From a checkpoint of a small transformer trained on Wikipedia.
Training: a variant of Adam for these matrices, 157M tokens, 9565 steps.
Each number is 500 + 50 x the weight over its row's rms, rounded and kept within 0 to 999. Layers, rows and columns count from 0. Numbers have three digits each. The size before them is the row's rms in percent of the matrix's.

# layer 12 MLP up, 384x96, rms 0.0922, rows 104-152, columns 0-95
110:609523509498467454468520535452519512491620467447582552444495545567457548461572478506513487547464506465510512550514617497487608442424489543457508485437530434463444480524568552518518414489469448600468531480452438451501343566513451458417493522434533560480557482520507412527527488547463466487
099:504572467552518566541470559536535526501502351527508476458421534612487522487531413472531528475534539528376519578407525586540473581546548431496436561535504455520523492494463424539511588516534490451493549504502548546491545453491547476542548490447489521421447445466516556500428494444375434481
097:544430451622604470461559512550477566532538510490471485541503493539499574455481460476493501401565486534448448404483567498567450473445490402646516439554517527511512561457503434573524524528442528496573480528515546595482445516393434554576470437490470494446496549511477516476581516485465517467
099:457468579502577529443484515497606542520470463540533546415393454466540494440577493531517484499450478508493535438550455492506533466461527491605571506484527528603541535476470532510551546468527527525491494439517524523491429546558492342505594483523397479472516526474512595378457423444537531569
093:490459503508440474563563436439551464555467499510444411617497517509473523533556500563522546442469517539520633416438556522411407435566477459499500527450535463439555479510450442481544498518466572467464523464435518411521549487431449388450560491451488483541516548419578560487539510427488537473
106:455572551440441455517488479435573523479449543487496499432519487551541408421395467512447501460500514474598467485403475471437453533475528562546507487480554609515575447548548511535476554508547573542507559455495452380490461479489552573540528593467479514481574570415511470507483475583548439421
107:443532548512481511555484462510521508553553531488444516508437597494545459503412441438501574463431581482601535511480602557594466461558504465490520545479443423541391505467530547452562504450423499481572452499447493511508519437493453531527481510571523500559516402472567418435504434496479389596
099:476527469458538511452505541551415429604512469611415528597478404448432542435480570488486468443453533550419527532503409433477508448522508540585524558531512464482557522483530440480561421462466562390492500522442549582538424470516497473427567441548524520511492521469540464556550524512495513586
104:589488542541497470401481466512511407464587403527511493440427491455456526529581470480568478511516510489521508539548435591566505550509557441491469484549517576440450533464528592479543580350477516576484445459564525594475546497580551436480465484519423480510499497499392443502478508494574519512
098:530556410470503539504450475575514526502358465409452470493414545550480565555454468385536487505584527496437493516475505570571435461510478482481418514482550572511643453515442497419542457473488570536517420509484476549452518567497521532516458517495403495551487507490562544580431531548490502439
097:488583528563475508512442416509411442468474403618500467602498472490551512635548478493488507550471579537549486531468498449528555503489519482516467552488428499502525556454561476497465488521512487515507445583543525562498414572454504485501489388519484489508415604405544439512509420473458430411
106:524468527522477467426573474527509472524484578491521426522468491524462564532520549530518455471593486472564446516615585566458376535476451489491512594507552501633517546480520534455473569543460513435482486585509501488441441453460484554570475437436513511507555443407438575521562481457438431422
102:513512537514487457575525562479447582496395516479499475578473497532519487398566495476511477484603454507473419527569508536502502611512610608560572500447556507509446594493500524524520519501534485406519553555408434513574412537520517433524509522502410493538516436457555453449508568415479468509
104:446552603524467561449449538556544503504533375441567467515509477558438514468433542479449586579422493468511516544466503516435486510561498473498522454540522430482505487411431385531409443481492471524444493516465544528658499500535553517481397478553523524427497531532570524478527465445487564561
097:529496560478424589525541513498412462404500500528490423536493517558436526442516413493533449424450538576474561425582493418568420488555587508452499437539522514488500541561450512510512449506545560534555487504455455436522374558576543541486494541497550462576467524476474444457562537609544489449
090:442598488543484483546452436568479508484469488476456534552511463573521545431446459562479436499519426436488522513507458429543470383481469533561440479533510486592585530563481471459584529424597615473499426425479533507375565539557529520467601513461486515518472506443500515494554557533449550519
092:523489476453526496508389476581503448491416441495480509450419462416567396517542498485506558437491553495564528438523508453508510432514584406549515544466523597535559482484514502477564492536557506507550474543513516513489491444484526553447498584476564345418563533581594537428560477459494519446
099:517453582490540565564479558518411454495613466539533437484504508372418482535480459548454557553492446569457486476479535444542467498410582433477509514570574480446508499493363535502477587589565505476474480457489496508492478536430486432479565488581510523490444529519589513421569488542538510454
101:396470522499611498437564446503505568440493485510522563475546519479605439574471511480406557603405513515598429446508397471514461527528538496509526463494467565518485522450488394541514456557518448550507419515481560453554470528495469449503517417557466490527516560427493499579495584515451565449
097:518408565530513523573504459436546553551409439453526495577464517521451499478472601542594576541390508501506431465468436521521502551577523444421491451467436446375438507531477495455450478544457516525572558441510484521516534548407456477440524566503565545445568430511552511538574496490546495472
114:451411499474520445519507472550502538483542409392500526586473481493422513571519477431551561505585494592508550474594479552558540509501475475507567506593422375522543527527511509486500512510471510502447501367570496476518497581499460534522467485473526525443363514417534526477508417444519502582
111:570561479567451503495555475512495389492517548510527549478452522411405428567498463433521567548523412527493444576511447517541504521474495471504529552493529535545623539531626507483432450515396520511509451527525500565478549562518506491437485526446426571536383398442516556484554530480506496563
091:427487492441434490473455474507498529521560582512486475527402433507584473547461491504560533507410608458378517498517462548495567473589586354448413556534496573473556553535509522468536546427474496483530502510439566478515441504533479505498459592526553533585475399525438487470527522479491454475
102:438483553527515499545556581457569511453429478457546502520607474532485557510400511488507431546555595491389493442450545479491540553589552462529492466553469521430457501508471456523575521533623559592536496445476392448444459551442468516511519494534541468607505419512486533558453510473430518468
096:547492512362474426556486439459455453627570546553541501550525502537447518457425489510488515642494559466510450483531534471517479449394589467460510455482486537498517534434515544507537418486512439461568481445530513441413584490464485489418571520474449556514431523478561561477490422530560546507
101:526499522424457445445504503433486529406518491459483458503475547459567513401585474517506417591559481488542574421519592481445520521550372503597560572500378535538518538564578571433570470468505541478546514505445503536568487485386474511457607507499441481530494494469494503483508544489522476526
099:526544529513528500503445540578479496524478466357511541459572489532458510584479469489468505383518410490521502505582392450438530486578459414504592483501509523546495467465492603556469507419461511443468516488604471538439534501499474648503459492477513519474530511550531633487481556460530505446
107:420472492437546515480421423547517490529516486594383562542471519502428546523568486557434516523526495551442531524527502651470533411533463457533421487506541528438487430458537556502477585515572501479455435556439471427613455510481456583466519457528550436555478463474543464493521518449567473562
100:503405500493481535511519457534534414547561429514495557561490472526494520431523406539533519585538522510526437473570569537484573497483552480505518536578419451479510464452542475431590531425406398534508488646456534441427421433435439541458555528551466556512405536542531509502470469514493522512
098:447448472578472514538558429527448561650476472514511498568502431491494545595553498494450442524464431508534598527441494379587510432509561518494372610443536517544420515549476425455572536514536545567508515476443473551459551462462524453460543546456505512498550465563501480505511509457501468496
093:461548439521415509437531517458530423519500513470441562556463473538425476504512533592554509513394542548534511438506515502551398485507524533515484536472483637535455448490465548462503489439463430510572580545455553481502558453510453593465522591468376476454456513424501590566495562568505561468
095:476587510585425597542415528507448515514487533516515525526451491629485490515365487491512435512481502499424511504587449513483446541492546483458571460433486443494475571462535420543450472534550551349478484522440531555508521598541458416509564521465505512503472483552445570529552462470544440556
099:580548488503511462527456541547515446488517507443488413452401491485486475463545420515474440476543517543627560498558621478542527513462508496511488374487467513551509440562525443483443503551512543514582457520495464499578509401434474565550507426520502466422532480374474420530545600499465468442
098:509364502516423466505432520558510486558536452459605471601552476482537626569489516506429419468456571553512569579414472501493538499546453528516501475443488483439463566466540452502507486451425484541432467478492480399603526564562508475521485523548508566464396556507457519552529552514528497546
105:496418461493474504477474410534476499486439545535494437480526505536492448557506511581508444496429482482510540489497606503465559443514521454509503529522517522547541542448323496503484498644588477502442565399483577469643485584462515452515476466496571545556456477483522492471443587477489554542
099:494436459514547510431518484507524417492550549622494499503488407511567522518402460539433513579489496492385508458498483580554413512516512544468483503505472454514400536489421552522482585501439504503457575472556442469529485520506453502496538506472485533345416576461513455518630494552476532562
097:428522466490439485569516511475507469464528540509470515629570471468506502437482385493521465477519586627502510507450538484479458450575451463467427533473553508475399513564481488573548411535547499448571569484508526528571551462433488506429620458513495406521448540535495473435445591521508513574
100:587567548465490517619514503470519500555478497595396651455496460381480519540420505506514559598509461458515482477542438426497479447530428460500528442439493470497536456464484434531488587596536474478450616476435528515502458508542400514477527477532428454426488504541483491530454526496496506532
103:528470482513450492529394494516491459451508521438497577582463438481513457435469475516380531520538554497415492429510565540407510497577552484453425508545474465519572551475458529493474545446540574610516487518483524519503519390530530429451533499484592481445581365477518525422496437553543570540
109:493495451501498492454471501548435519522513467487473532551525609603482488590545456529546413440477635481459491467506561482509443537494467472537614427512582507446518453584593518550499479389492567511459561466519506513470513418500450610475553442502510476430503605482539467451434435537506527457
091:513531471501515563590489530565463426512568477402503438530492521483406490586448542462452534483511464539554536464514517433557581472440527486488562452476518588530564571444450506457507486535505325527427545441492581494518433508459583509501520547544557473539411481450556442461548499484432514420
099:508555537568513582518570495542526494512508465511505524520512473449480560532638468510526542487412571505530563604516461546526478507576459498479581500465506496472446397438508483461449408477465494503527438421459433375485444443427527479462598541510503495579471526545539524384441530464581444533
106:458417468555550528488494544490465515599572543511492520560464518479513452413492464616436494563531445416544480448534555528498552553412442393502479482466572499560570530498434634471549445489493421466527558586388479426421491495458473468426545518499546528500490463487542512533460533444529520513
104:450434452515413523510588442526498550472468494562553498402461458456501459481519529489480466485507478565412474577433493482424402472539438436591532486513545576446498484466488519477609473376478462444498571523579525521471448551597594407524508476498535492476533507594419465545518496490539480554
096:408554494487541522563517430503483541405478536472509569478520467483506433603557481483578515496494452467531441480432502465561446468570507514420537480512551528523445575441523552492386524428483576564471433468400520590497506483466504506588419591511522525543549464499511448453515399569504414570
097:522492463411492422464460446495548597502499471559464448435490439494544563575469532510496544549461459497547448460499497424507582550436465484464481462537474498581435399606514501506577508515591571430487495486529484493553497503523473487477592477428491383500493463652508533539458501529386495550
095:491608494521565517543467503576488492498527530540472551440505512464542416461486495511493536445532479470504600565457377445431511499497550447445520514531478448479529563542604486514463457567475433564562582458475523546518453396484495452490505453503462422517384558484534500593526432559393408514
104:573570497551488535479413563413465419499423471514546491495627472504491548483488487517572424469494443459467494480524510529460479597555518482433529534533495391555521500540548580513440524519434529376495457409450483415519507585500554459457503575503503543551517484480504599549450442497604495541
103:456549523490551470504403477436520518579458466536531514541454513398548448541519463548547518451443537450495400463437473495565499553447525453446460535546516496537442455597575469520518457521500441438452446554398524488548484433528571527626463455539628510446508530509397482517502486521451423434
# layer 12 MLP down (transposed), 384x96, rms 0.0838, rows 104-151, columns 0-95
109:474440428521461517472513420530437528509583468593477480493490485560499494464588427437476582432552529493493560506515563448429555477501468348492537532568490585488432529473471528474525543556497489535476498565576524496481463525473527568562533461634464531492425508472497443539550361480420505510
099:494416466491393503490488416461492455499458565594593483559515483516531454474496478473443514501541523518582459486513595467520559598482490531456475456437478538509526504498492502391589393544465527451544439534565484470503406445553474473450568495504575518608617506459563504542421533435483522476
098:555469510464529541488527490604517378410491520537453592352524486486606435530576504544453521491500528463461413515522522560483445560418439540453466374510546485533509546472516516485525460477466473515468533622448438518541487469529542546566501503555441569457530451530488475468475507538605490486
095:518436497507505418633505478485613470495491549462528494533564487504465451526445464432525484511500525563492518477452580503441456486502513510475523458516433538495485393531571413512478535399497597485482529469507597517560555509570538541554534463510387486517601445372464495528429581544427510493
094:406471460477418530533432495393545468492531509500519469496476499483525467485440426488538424495475527501507433494465636576470546499539468506485501537579504482526480495527434520464472430484443520510536590463469494548489502477552459593538568529423391579527496497517547387613608503613516459547
106:536458487418559405555500451452543549443489486510479507505505442477545470599596522476561568498484449503558472490422526589523484516439574338464430520531464465434539509506560567477483465438524558586461533424553396436499525446552507485473436545542560533486617510524512503459524451496510503479
108:516498447513525482402582558461553427467528516537464463547443428515428615568485459441557455539431517536504484466501570458549527483439459437445415505547513586540449540500466491540625590509560369447488506570584431441566458460468463575497515508517537539496488455578510490515483503462515498517
097:520465542446469436512511533535433554407453454528468360480469508485482481567458450525403527508525548475487504422518488470470468544513489482543520552530562448471502483492465492410507464477600556460482536562560590431502446470581442476616597470534536492593551497455509519551611541401440482519
104:492538444405602419453420461471555524544505482529490520563519473427543533556466487509438386494507492536455521489531558504470563405566406497560576518562476481490513472535351487401439521559480548504534505506437476557508532439445458500626508570563489536521505524495544507524503535404453517481
099:484516503531477299513457515397563463525468454542547537555541543490518431565526499494524487551421499556481457453568580494437487588448523540457459456482496491364489476548570467437530439472489524534472481548569528527515482535506592525489511478547504512472538523571554556457450401565449430479
098:474515454442477596520466515574600476573544545453532509477490519479408538515532406479478472527454561482462479576516552507499451479517540514543529530439443486550548510484571554408530508506467512487384523462522554497572458531543505544487450500575578434434518439498467438448393367565487615482
104:585526531527463359518425460429446493505510500530573571513538498551455549457504487506456517493499532513454387482603495567521459488511501515519415542595462580543599539465530501432408568488521449557509458469476454504516420414455502540518592472485456486599570422494534478549473450557447482512
103:530521539514441473467512557524450453537463529489541457612524329500474429531437471535472484520547518556508527505452386460514521410463521502498551501477585571532486405461476436541426491506574536555445467457493484530495373483525520571520560582468586470467528482577472500506481521529610531450
105:481506463424496401534455510503508518608472497533466468453443521479489493527590511579482377402547495474526524553403517472498549500488447522471519467479516577550555441519460488431511511491545600434646549536478522557449409561444489435403583542564449477517496548497546476558485555492472501454
099:525449550562399474521509451475519512535435527548473485488469471554622441530527550529502478468443527494516489511521434523546415427579537524396526547524519516492457432442458500448514519590464502451578372547496478531500548462542545642519598416424511540486499579480508508439505445407479485477
094:407499479529594554610503528548492444527430423535504560511456507551563494498517504440498501483559527503459442569426559486521509483508516508535421623430490486475543530486509454467503503551559486473486468388499571433512496489546608475425482469354539536516471415491471516554550496404509533399
093:485475483550465446470531437513471541638410504542595482537433420525467455513483477544467604403481500460525562484572497441525561499449524447479522383529465466464535420418501524440516499464541471506479518460540571563499486599492473550439535512511595601463527605451474529504515479588477468488
103:510470491439524421475536447492479467525483470545500494622515456509519466533483515582499501498516520449515473470519545430522477575474411607436531497517487507541539506586403659484411547473487457535470446584500601504363488507415452476495528540533575502419436470562544527518522439494490561474
102:481446499456522464519495556584578557528520519496541496427522531439396495484480529417618449463555481451514477590359568567506438427547532429484563469565483483511597564482529423516507516523542458478491588523468536426532435504405555485474472517479556482454526402444487483526449545498559466497
095:465562511535503477413422580611432493488562519593541511472531480422567537488425416543460461458586486477468561511534536501511465413492477475529458528507551555529456515494574454573579503481436520495421444495526502475525598419570497530497478374402464550565441542528492547410472520488510505485
109:468517448542529428498559547469537546475547472576425504483495536495392559526505464474516429500596518489538494585566482498463528450505490646488513416428530483470449426417444391538504550525536446520572455406488517517442503553399462522465441455483483504532594535536535490542563522595486554516
105:481411471577503600566478442495531461434539471520588469469448495476515556525496485579509401410558466540483548456477572485486441508534473549483614492479609484551460468447494483539445481476483420542521465488468469545470575531512586514482508541429450371470570591611509446499458500466542505540
093:484493492575481536475434431507520432527548548546487491403561550491554545515547463494480404493592540507456497468511460476422476429527580499445538560454522431476498503552498480440532513443547420582528442528512511469555508505426568548498466505648492571537455597350513490492521444438555474448
104:587517522424450435578481522622489470477452381595417468524537425455535553515485483552433449516497447541498555528466410537511457471496502581497441555534485570504557533429501567436500525485448528444507494541504472453459591527432530412624450568500512511456455527463520553482490515580505445475
097:521478556447527441487488565471509535390489494425535524474510433521528566497424528510505486435444483510480549474484587550515368465465443542440569548559413482511527489603476522418520516503492439508502527549485571528599517506567511608485386441587470438525559432490541474390519448498528522500
100:381526534494493432444534564400559443412431477356410486415484456468441567520558516440495623485519536464553562493543519560522540504475566506551516587526489449489486423598495474492478496411480504547436528445471470512536545508525507552493539532470466546557574543512478509482481569525475491572
100:487481419389537520509467537459435532513493542558517388470546481477445585454532430541607426511567543493549450516441535556433473525497504543462401528553454499553505467537458518600492442454576480446498439510467581526484473509536618480505470591414481460544535551558505525534486442600463478482
104:540496500436511568425514500527488529418495481531509516416585453502536488525430485394569540488580572476537509459479556454598450503528483631459483485543457513565516406522537482470485446557571425511490509419474537534394421551503523412498531487395475484496421578462490506570505538580531538525
097:508541531485460496562461487406448508525535404544454438512482462548447574580464422521531459506462505606507435533431482533543480552515503408439511471507536474543428513527582546519671487560527568516457489482606498515406479526476513446520540520453504514446475437479462479593522447397529548453
097:515546525510499520492540458448429472513619509544505467485567464463621395530446473474501580457412437468503532451579550512534470565562479557462592405470447521408462501474595579480482565482545506568533468486509537473482574387487474454494482454488433452608533486578443537509499520495467508515
089:468485528601535399501519563464421479494537489450533493488493558420511562526553516474413472518493606500461536494510502494496514470498393566515524493521455478484444545429471472487521548516469542559547553440433573556409546574520554485448444495435599488577481476439597509402542428573512392525
097:557535541509491438558471567498535462621590468587563603593459434458487441426502483483484408476570408470588455524506542585510453444511485549473524531455446440446473459488504444438451517518529484547529535589499450496435504530538424524522590459530447509441387555473461540480494517498530536493
097:561466462436415526476404415490454534495530511478519473563517512523447522488421460554501643579519429500540537570504506516456593510589421483490545479539458603486486508483462509531447449527511485436546508519477524405559614558465484557465427441551485440475436545495473517536489629512457457508
100:499527519518529521550590558485474525411478583551470497588635481565536444411470426435491580480518536490441363416488486509503467477531568464412511436459467534468474487533540489432426510525476433518450540502561487470533486528530501571478464451561369512538506526533554555509541539443519562439
106:535538452537587537523466452450475515448522532525455476463506534542500473523532361418488560505450483513531462493530517466512482474493524599472492511431559478487399478566509531466538510402527492420659439538431593519512552483593472519495520480364465577542458499497431502551550566470437547502
100:520452509644455505483444434546488512500533507597465530595556534589367485531474522514419585515456505486458542564501501494439477454518536589465473408476516516547470565521447538559441476466557491462510467544511548474482473539466461598546458500479485580411411510463534554482529525499399416530
097:493555471492541601485550534428479508531447482522504420463554455474468630499531479526562533478497520377510481569491517521477547466556586503530531514462433450451537526362541504474454496546551443531518474534556532546410429542469471546576491552481525522437430513399484443599513564430531422460
097:397494497521526453568497546512537499420564539562475516499532384509481474493561585485448553455466502407620499559533476419550455431497405609529529575567472556437432431477508546553483430573505505510428457435504424494488572496496470573517558531544473503550513494448504534499457407479504521540
102:577556375506456520527415461516491439493575447435497435424498528504520548520454547500505502509537507612550557484534448527470481546533460493473542441468530496519550532465473498498497554450461400444561443468569474400553462539613506405522483560397451501546508485519610496482570548437464480585
110:521526451584452484441490444457549444501486392532520493500534473558482467556522461525444626528494608453546512464524454466531527582494613448557544503429465527435450499531479435507527517427501548568627475580527431481405416484457449532451511476469546485524586521471553471533437473539504577470
093:521510571532458550529482465557462486512465493608469448454502522541581449545445515523447540540478472472542527493489491511541470502472478264516472494482557494527488501494544550536544531456434518532416538543503486440564537450476509519507487465664526528419491411545446507421412582500482501501
095:417464508500542403402423540431442537415520422526578459563515442582451516476510561501505557538547498506650575465470529515484547565466440431567548547454499522500475518499453528529545461453507488504498493570536434506525456534464511457545593443538417539393461549544420529557514494496434496501
107:481492556485524424553487473510457480360458491554403475530510575537529495488490492485564588593491563537531536450477456451429509528517454629371435501566495468461448547469493478512543541455487508511464483466485488480615461554519524565604511486557465416555439472477539465483521410461549576533
102:522457493452485461504503532490543400589459554486538494525482549495469510509496443547485494484543534501579477445526504505529564615466506397405518458520432501506570555429401500508466565455470623502536442558474485508506550428493472497419450509660498618489514563520531443411545461529461497469
092:502493416449480499545514523552459588490541498504408556480475543505436553511499544508586528503469470436449431545427497559509480465584475386508476395516529501550498536511511587605447455431392518419497499503465480563455563493445481604579459451590476531510442592494475516568512577470489465497
097:496482457534467440452461503551538430538525574527481504424429497443522503458524520445472545498507516507419594549494439488447477500569502541516527495589501512498491586544480491442574503430542572480482490483524546382511540562522537442558531468593451544537503588336468440460586499527421426418
089:551589477452493380479516559491428423555508469521456618431566530449580477510532475480414537446538500536496569542491493471545433622446536420461487439444506524415544500494529483476521496436557552476466628504471509468410423482529529532523472492525467486508549528448469550584501475603456503489
103:544494550528520554494515484525464513484407484487579492548527452487453471508424403483536369503503507462528524558426517520490462550536491541509526504393511407473439513488532577393525570573580512531459492478456611521515481404486422472447498512564456578523548386489552539492487467543598508581
# layer 12 MLP gate, 384x96, rms 0.0997, rows 105-152, columns 0-95
107:501531514567508539442533384615501515440480441500483540527486493568427569489571446460548492517474515491511509515555457472546425485460446524502423642499532561450538525496572530455509413509495477489512487521535522505551483432518407516487594417479477478585568536513579549397445575516464539397
109:537607487572574507464465398486566507504467502505527554531445456503407445545495437445548486536587513511463557510446435490487435576553498502559458482483525464472448534410610510517379512456535478537520568541465523472504516498399550489484466437537486564525574481475563549518420487537478589380
104:601416521494437515586436514456551541425470556472521500541494501579574447550552530447616503467536434549429504577518477536383564451489560497481460581514482465433467532529561428531491534528477538484554435519468547500490584520491464584557416453465505375485476446486480514545429534530479474455
101:524579463473497477421475532499518407485471510479472607533408501507452514523493522416536462518606531526554591475503443481548505526519451512594502567538570607485499405483561501504484388592488461516488477437492491483460462590517563573492519357526539542521462528491517386529503463486467450460
103:457459438546484615408444518497540489588521528485481514520437438456533492576580498475580515429505531487492628474488499533486528482523406547528464536546511510555458473543405502446451433445570467428502549591391542625469453512436531500463556512443498485454504583506547445487441515564517508482
104:533551475434526510538570453490540480566537617523550442448490380563479499541539445399509436522453513493532394477508459526495493491526514496493536572508485434590538413581589511494514454518501401523560515484464444497506572437442412561492565467511542459529524432494521412443574461543468426551
098:522495490447532504535564531490421446509492527601584581515532469460513532582565585456456469383528514498516537483490451460494486471428566555474462522525457590531511537541485528475520468508448453613535603489450557609452516466529506521437540367425444527521440482465396497569506461476513562494
102:553466538478506528508474428537399554422496487402495612489535470538575513519480611492394490507426438521417543470543416531439476424494447473472621509529544473443442515495577532475511455503498444555527500574444524513538498513447429522468576494583542405518485523568508430467566557471518534493
104:575435479581517553446474438481480535546507502545565523497395570521545494496541423450474506535490447571460496392487533439550552552556475482533489527571515606417430480446579457439513531510403483501483512544525528498521567423545372618558544474553514474438461479485516547528463539545544477443
094:464568433488478446528441455491523578560550586494505535456469473555441454605457524469425458522506496575503451561525538431446563508450493618493445442477441558491495463423568558526566498446509539540522459453491538544455546507481433527466549541561458506432578532593454470444441473390427500573
101:580547547443462487458402473527439488612493461488494521512427519498563370477550507532447492570520440541490482474443499513520396455518530415514543583550536538430553464495510546548525461525592475445560477476419415485538428556461552591466519590513513501414525580477471474540452441447471527477
102:590540528465494527538460564423413535439507498494522431509487433413455506497587449540497473486474481544566550457529484537543621519526407483500587432556479575418447479509454588558577361562556443525525521465505447538458450510575555546526480525445504508527452438443469459486484568473456527484
107:506538474524524468539466374502571468572436494518469486536532537411478399528434567508530381482426408547516521501449486543488555565434483596499441503487443596484532475555502515464452483506539497520546483521503443505430551579483597353468535498450456559529594501482471519503521502585448507493
101:406604458530468508443439390488475542623429555565459497424549507535435378552503521469473503506452479482537459409421558450496529573468449534554509511562607589492439564522507476472549532428486553548498519480531481470470570491564573510452503473534456413487535507553458479527571524497518492504
095:461596392574485513485564381494492510524443442484481579473448486555557526479518496522479519520489485440515514486559549516504457523443436495615493521569569509526548470516475589534581502457494500507539444514389434562423538495481435573497505492440537514492552569384581441400511498533420555497
095:454501477534450491549458427523491452511504519391552580471428476515499458525507537547482368491380453477463440367482518571475471505529569619451490543576513503479612473505512518507569508494618532471481510470514509474501500567530489542584423602497498462467516517479512489395441522490557456489
095:561534427481506584507593456401499502489418474461459504641485463471490522523464465498596425488539508471479519583534516522621471503469444576536445585513459507549537459607528531485480507475523431557540513524503560598474456467473530408542447419533469499492471492426516463604445436489494455485
099:559519491540513463513530544475401526508469446507497500532448455502468534472457523525465481463489505614556522419428565473528432580481571479506447454460510479520347458538480562579505538355431544542581453553456515536509506448549548549466488483477568549430535521437454552451540427482400538552
092:456465460526456478583433524533478462508405476480523477469495435522492523612514551591577441472409391478517543447424467459460501555485484441500573505581565475555452418448448539513465489470513439597525569433566554439501522469497517510504531426594501548464428474429515538485536564519573551557
105:531517564470550511471476502378526536610397511409531465430569545530553579450536562537500488420488536536450496512433492405504440562580501573494490519511488529487501416549515543490501515377617479529510499506434440528501486441502476519614447498422508493447540494541415512508462457513515560564
096:411416556478570465499484485531547521493490442531525527410481481529606574433434503524551371508563408488557530415437460449403498560477552558455547481564468488447489495481516583531506557480486402471508584583511511546536491502451463582547593445474507486487461517535575534586452509508506501482
089:515559493509580608432554504573467465464477508524519545502435436442509455418505521460494419525403482436507564479551558585508556562471478499596489456451448464528445568440519443412414509571442508524487526509430476532544523503452484501463596634559567495467534517454560524488440491501580452499
109:473519456471504471590541567527490530554529460381510517421479493483573487506517511525447465491479453504610554531448375391497504517517492539525460533502455493447467535556594477483471441525525449544559416472488438541459566473572531524544481402552492565446450500576392498507521492494616444590
107:474509490456534621440482493427573566420488428472529490576455465485494479433545521393556478494575496536478468478402437518435513437445540434532573551556446486555382519516517495496445508549480533497516642474575497525466522453514417551525465483454510471488524490501510494611429496501540605496
098:646573487454543535538420409532502533523514462508486506569517568416423444510472472518597519482568557421466428504401564506541491486496522552492444485532505513512543535589637475478443515447435452509564594501525464484471459488488502476521501488425540479543504476422500515551471508601504610498
097:549481543494621487532450558502511470517485480600605469489568485463524404506491529450463416430578532588487545514387525561478518486507492576459546408574469520541481434544482440493442484454408533502425509577495541507438481536539551530493523523418586421445608532501543500476479467521528455530
110:553510493511454513475510431484516505484362475447583555455464499548476430595517496541538519568508433489541579558425465495519485542547529575448449469435513491529510468430562435467446492544458527455478538515424498422484599489480531580590550415471439462525467584548611560554444479584484494516
110:517431500481504504513568511457476531548541486474524504519468517482570562516535527486517558583467423407604465534518437455565504559507589483486467576517574543526439451473515503556524497516496509574598456481389549554509503459320407511519488457462467548572445510517473484392421546499465508556
097:549484530457411496512522445511460449511432513547563523418526487482506446535511479540456391449422564482489520448494569508573499551491462483425567485460497480420488477533518572526479602406581453550582508460497487450487518442533571441492551425428483451633583490533545415496422552498514443449
091:428508560580548496545461494521490528505431515390494535495489436405392528507586561452501517509469482511443519435498478520437500491473473522514522532587425510527486524436510499478516489625424515508565614465576554532463480502454595522432484471516530434547499494538647566454547502485544396480
096:547532466425518553475472536492495471510517467452423458582535585510553534476570517469519457528507479534554462475481463475429414547552516445547439566551524508543476454496547502477530572484421508561547514506540490591555451488483458468478516543432481528401506471384530527395333561581405545509
101:512494464439483527428513467467550439616339464533622556524540416492459532512437429511558505539552536470540487540514452558516499496479433554463516530554528496538470606508528421499533488565477554473481577591477542564436569488494436472528594470439428510490521501525502442525448519442516541414
097:480446494503486493461417527509495449563410523427567462439525429436490492551505573481494446458458482498537592515379470524501456535521486498517491496540556535458546454621591419562567466461483406617419536511459466450527525507556476520545523472499580478460434581445596522574506438510541496531
098:534556526417530477461483496376455598542415463506506568525545433519466492457464568460497508484486520545495579505520423506583527548508439492461521541609455414445509491400475467464507508584433506478467615493450495574467497563451499443570533444454632512524440505516566530523445502533573489494
095:500487436445562563421477442507466502586534495598474510460486421491642462505478526510524529445481428488474565511464596532444485560456453511540473499461510544522379502522492509546513497405465461472523567510467411535465487505400448524532567495500449525428531583500476381578571433570527469515
097:472577491461545486487488561469486523544511455445511504493505469465584349509590546538541516518531500526483481479390470466506524509470510498552518485513494479420405446465551603525549467516573443581453463435434440470598477570520459576425516556549540508404600488456464477441480557489488505611
099:493430422434511547466442504461483484502443421475487476590535571487520567511549433468522514538560476551503533522462530507512518612501503494466514531565557384486555412454483501427472445440486447534531449481487507561580539448493553530483558501523552468429574500451666432486439617457476513456
110:553482610459500511465429526561546507543513456482465513483454521563468599513489474508509495506508513549572534448435449548520387637485569518556392468510509478376490521472466439493514489488523436560519520531494398421415445541473557536504484587548405469554575546511535543468472464499421522469
095:486475470551505522432550490521552553523464471419526485416522365467484403590478537473519546418551505504545521402472503502455436543505634521460497607485531501453378392464504434508539478447521416491506451541452523502531480461524463399543434515577547516428502521479495495483503508560549547527
093:481524463515497534455422457572448452469510480448478565584433533458470441549534514460484526519490484477390574452539604485454620486437509510556503560540498552568573565424599508475506521496437507509422470424443533513559538475462519465471410504506495394628511464404551526513545514468474476505
097:541465454454499550485512460428548546474466555479504595583513517513477545536504488463450538481531452432518521417461426412485547509558480475529570479522563449395492462517513574531502440506602517451505505550549388489534537513454497563563544336585583520443570591542461505467441530502485486456
098:510499455505595526438495448500514533535487489454622570450431469466411487511483522415481532407497498380505507495398544485552517439472447438592471535516457473451410479531527551523548550483462507541463459550439566432522579523506497501484484544524545493410600640502528521553520523470493445427
110:410579517552458493536504432500498583470432565481441615513559461480453416511561482461516496458443525540459538508457458562483454460501469502541541507458425593420405535459488561522591492485507447528525440506517487477564598554463530522549549480469581565366547478464563493416541488558468550513
097:402514514502548484478509374498447566449450436429450579525498508500480464540622523471553522461560476462472462463443505555489437599550480476445490471630513506476352588588474535521464560436513481437526557567505521551464479519456505468518473521506516445530433459485539482397561481538524525507
095:611499491450496499523575422446539539476432517438614453548566522487506536539446461487438499497468465475454591451485567398462483461520445447432517560472550479505542489453467584539512460472458534563596423627459560472411484367471517482581508517485450465498509495489527525535534428531477461521
086:546573553417546544550511576629441599465542514492434451475440499504462522449482436495511552466534502575479530569512503468471430564521501519439540437431467414483475535493544416502468383441534453556540457520506574623506451516451569472578515519476418473505389494485507497548475453513469485461
106:497490491557537488480496487553554513534453571443436453407478515465512489514366582538393452522522514497564494410393513506519499524430470538526494532569470508489592376500583541550552519444517473491596495464563463555406566457533476504478519456473555508419483401539479449511457533456521580537
097:462459551487428508407484454510518520427422507511536433374525444539447463514553585497458430429531532490495496448473556557501555412469518545581517514472494556418537565437430537464614492405473432557522562545477537609501577417495400501467504517480462460572512562514502534521500468498503507471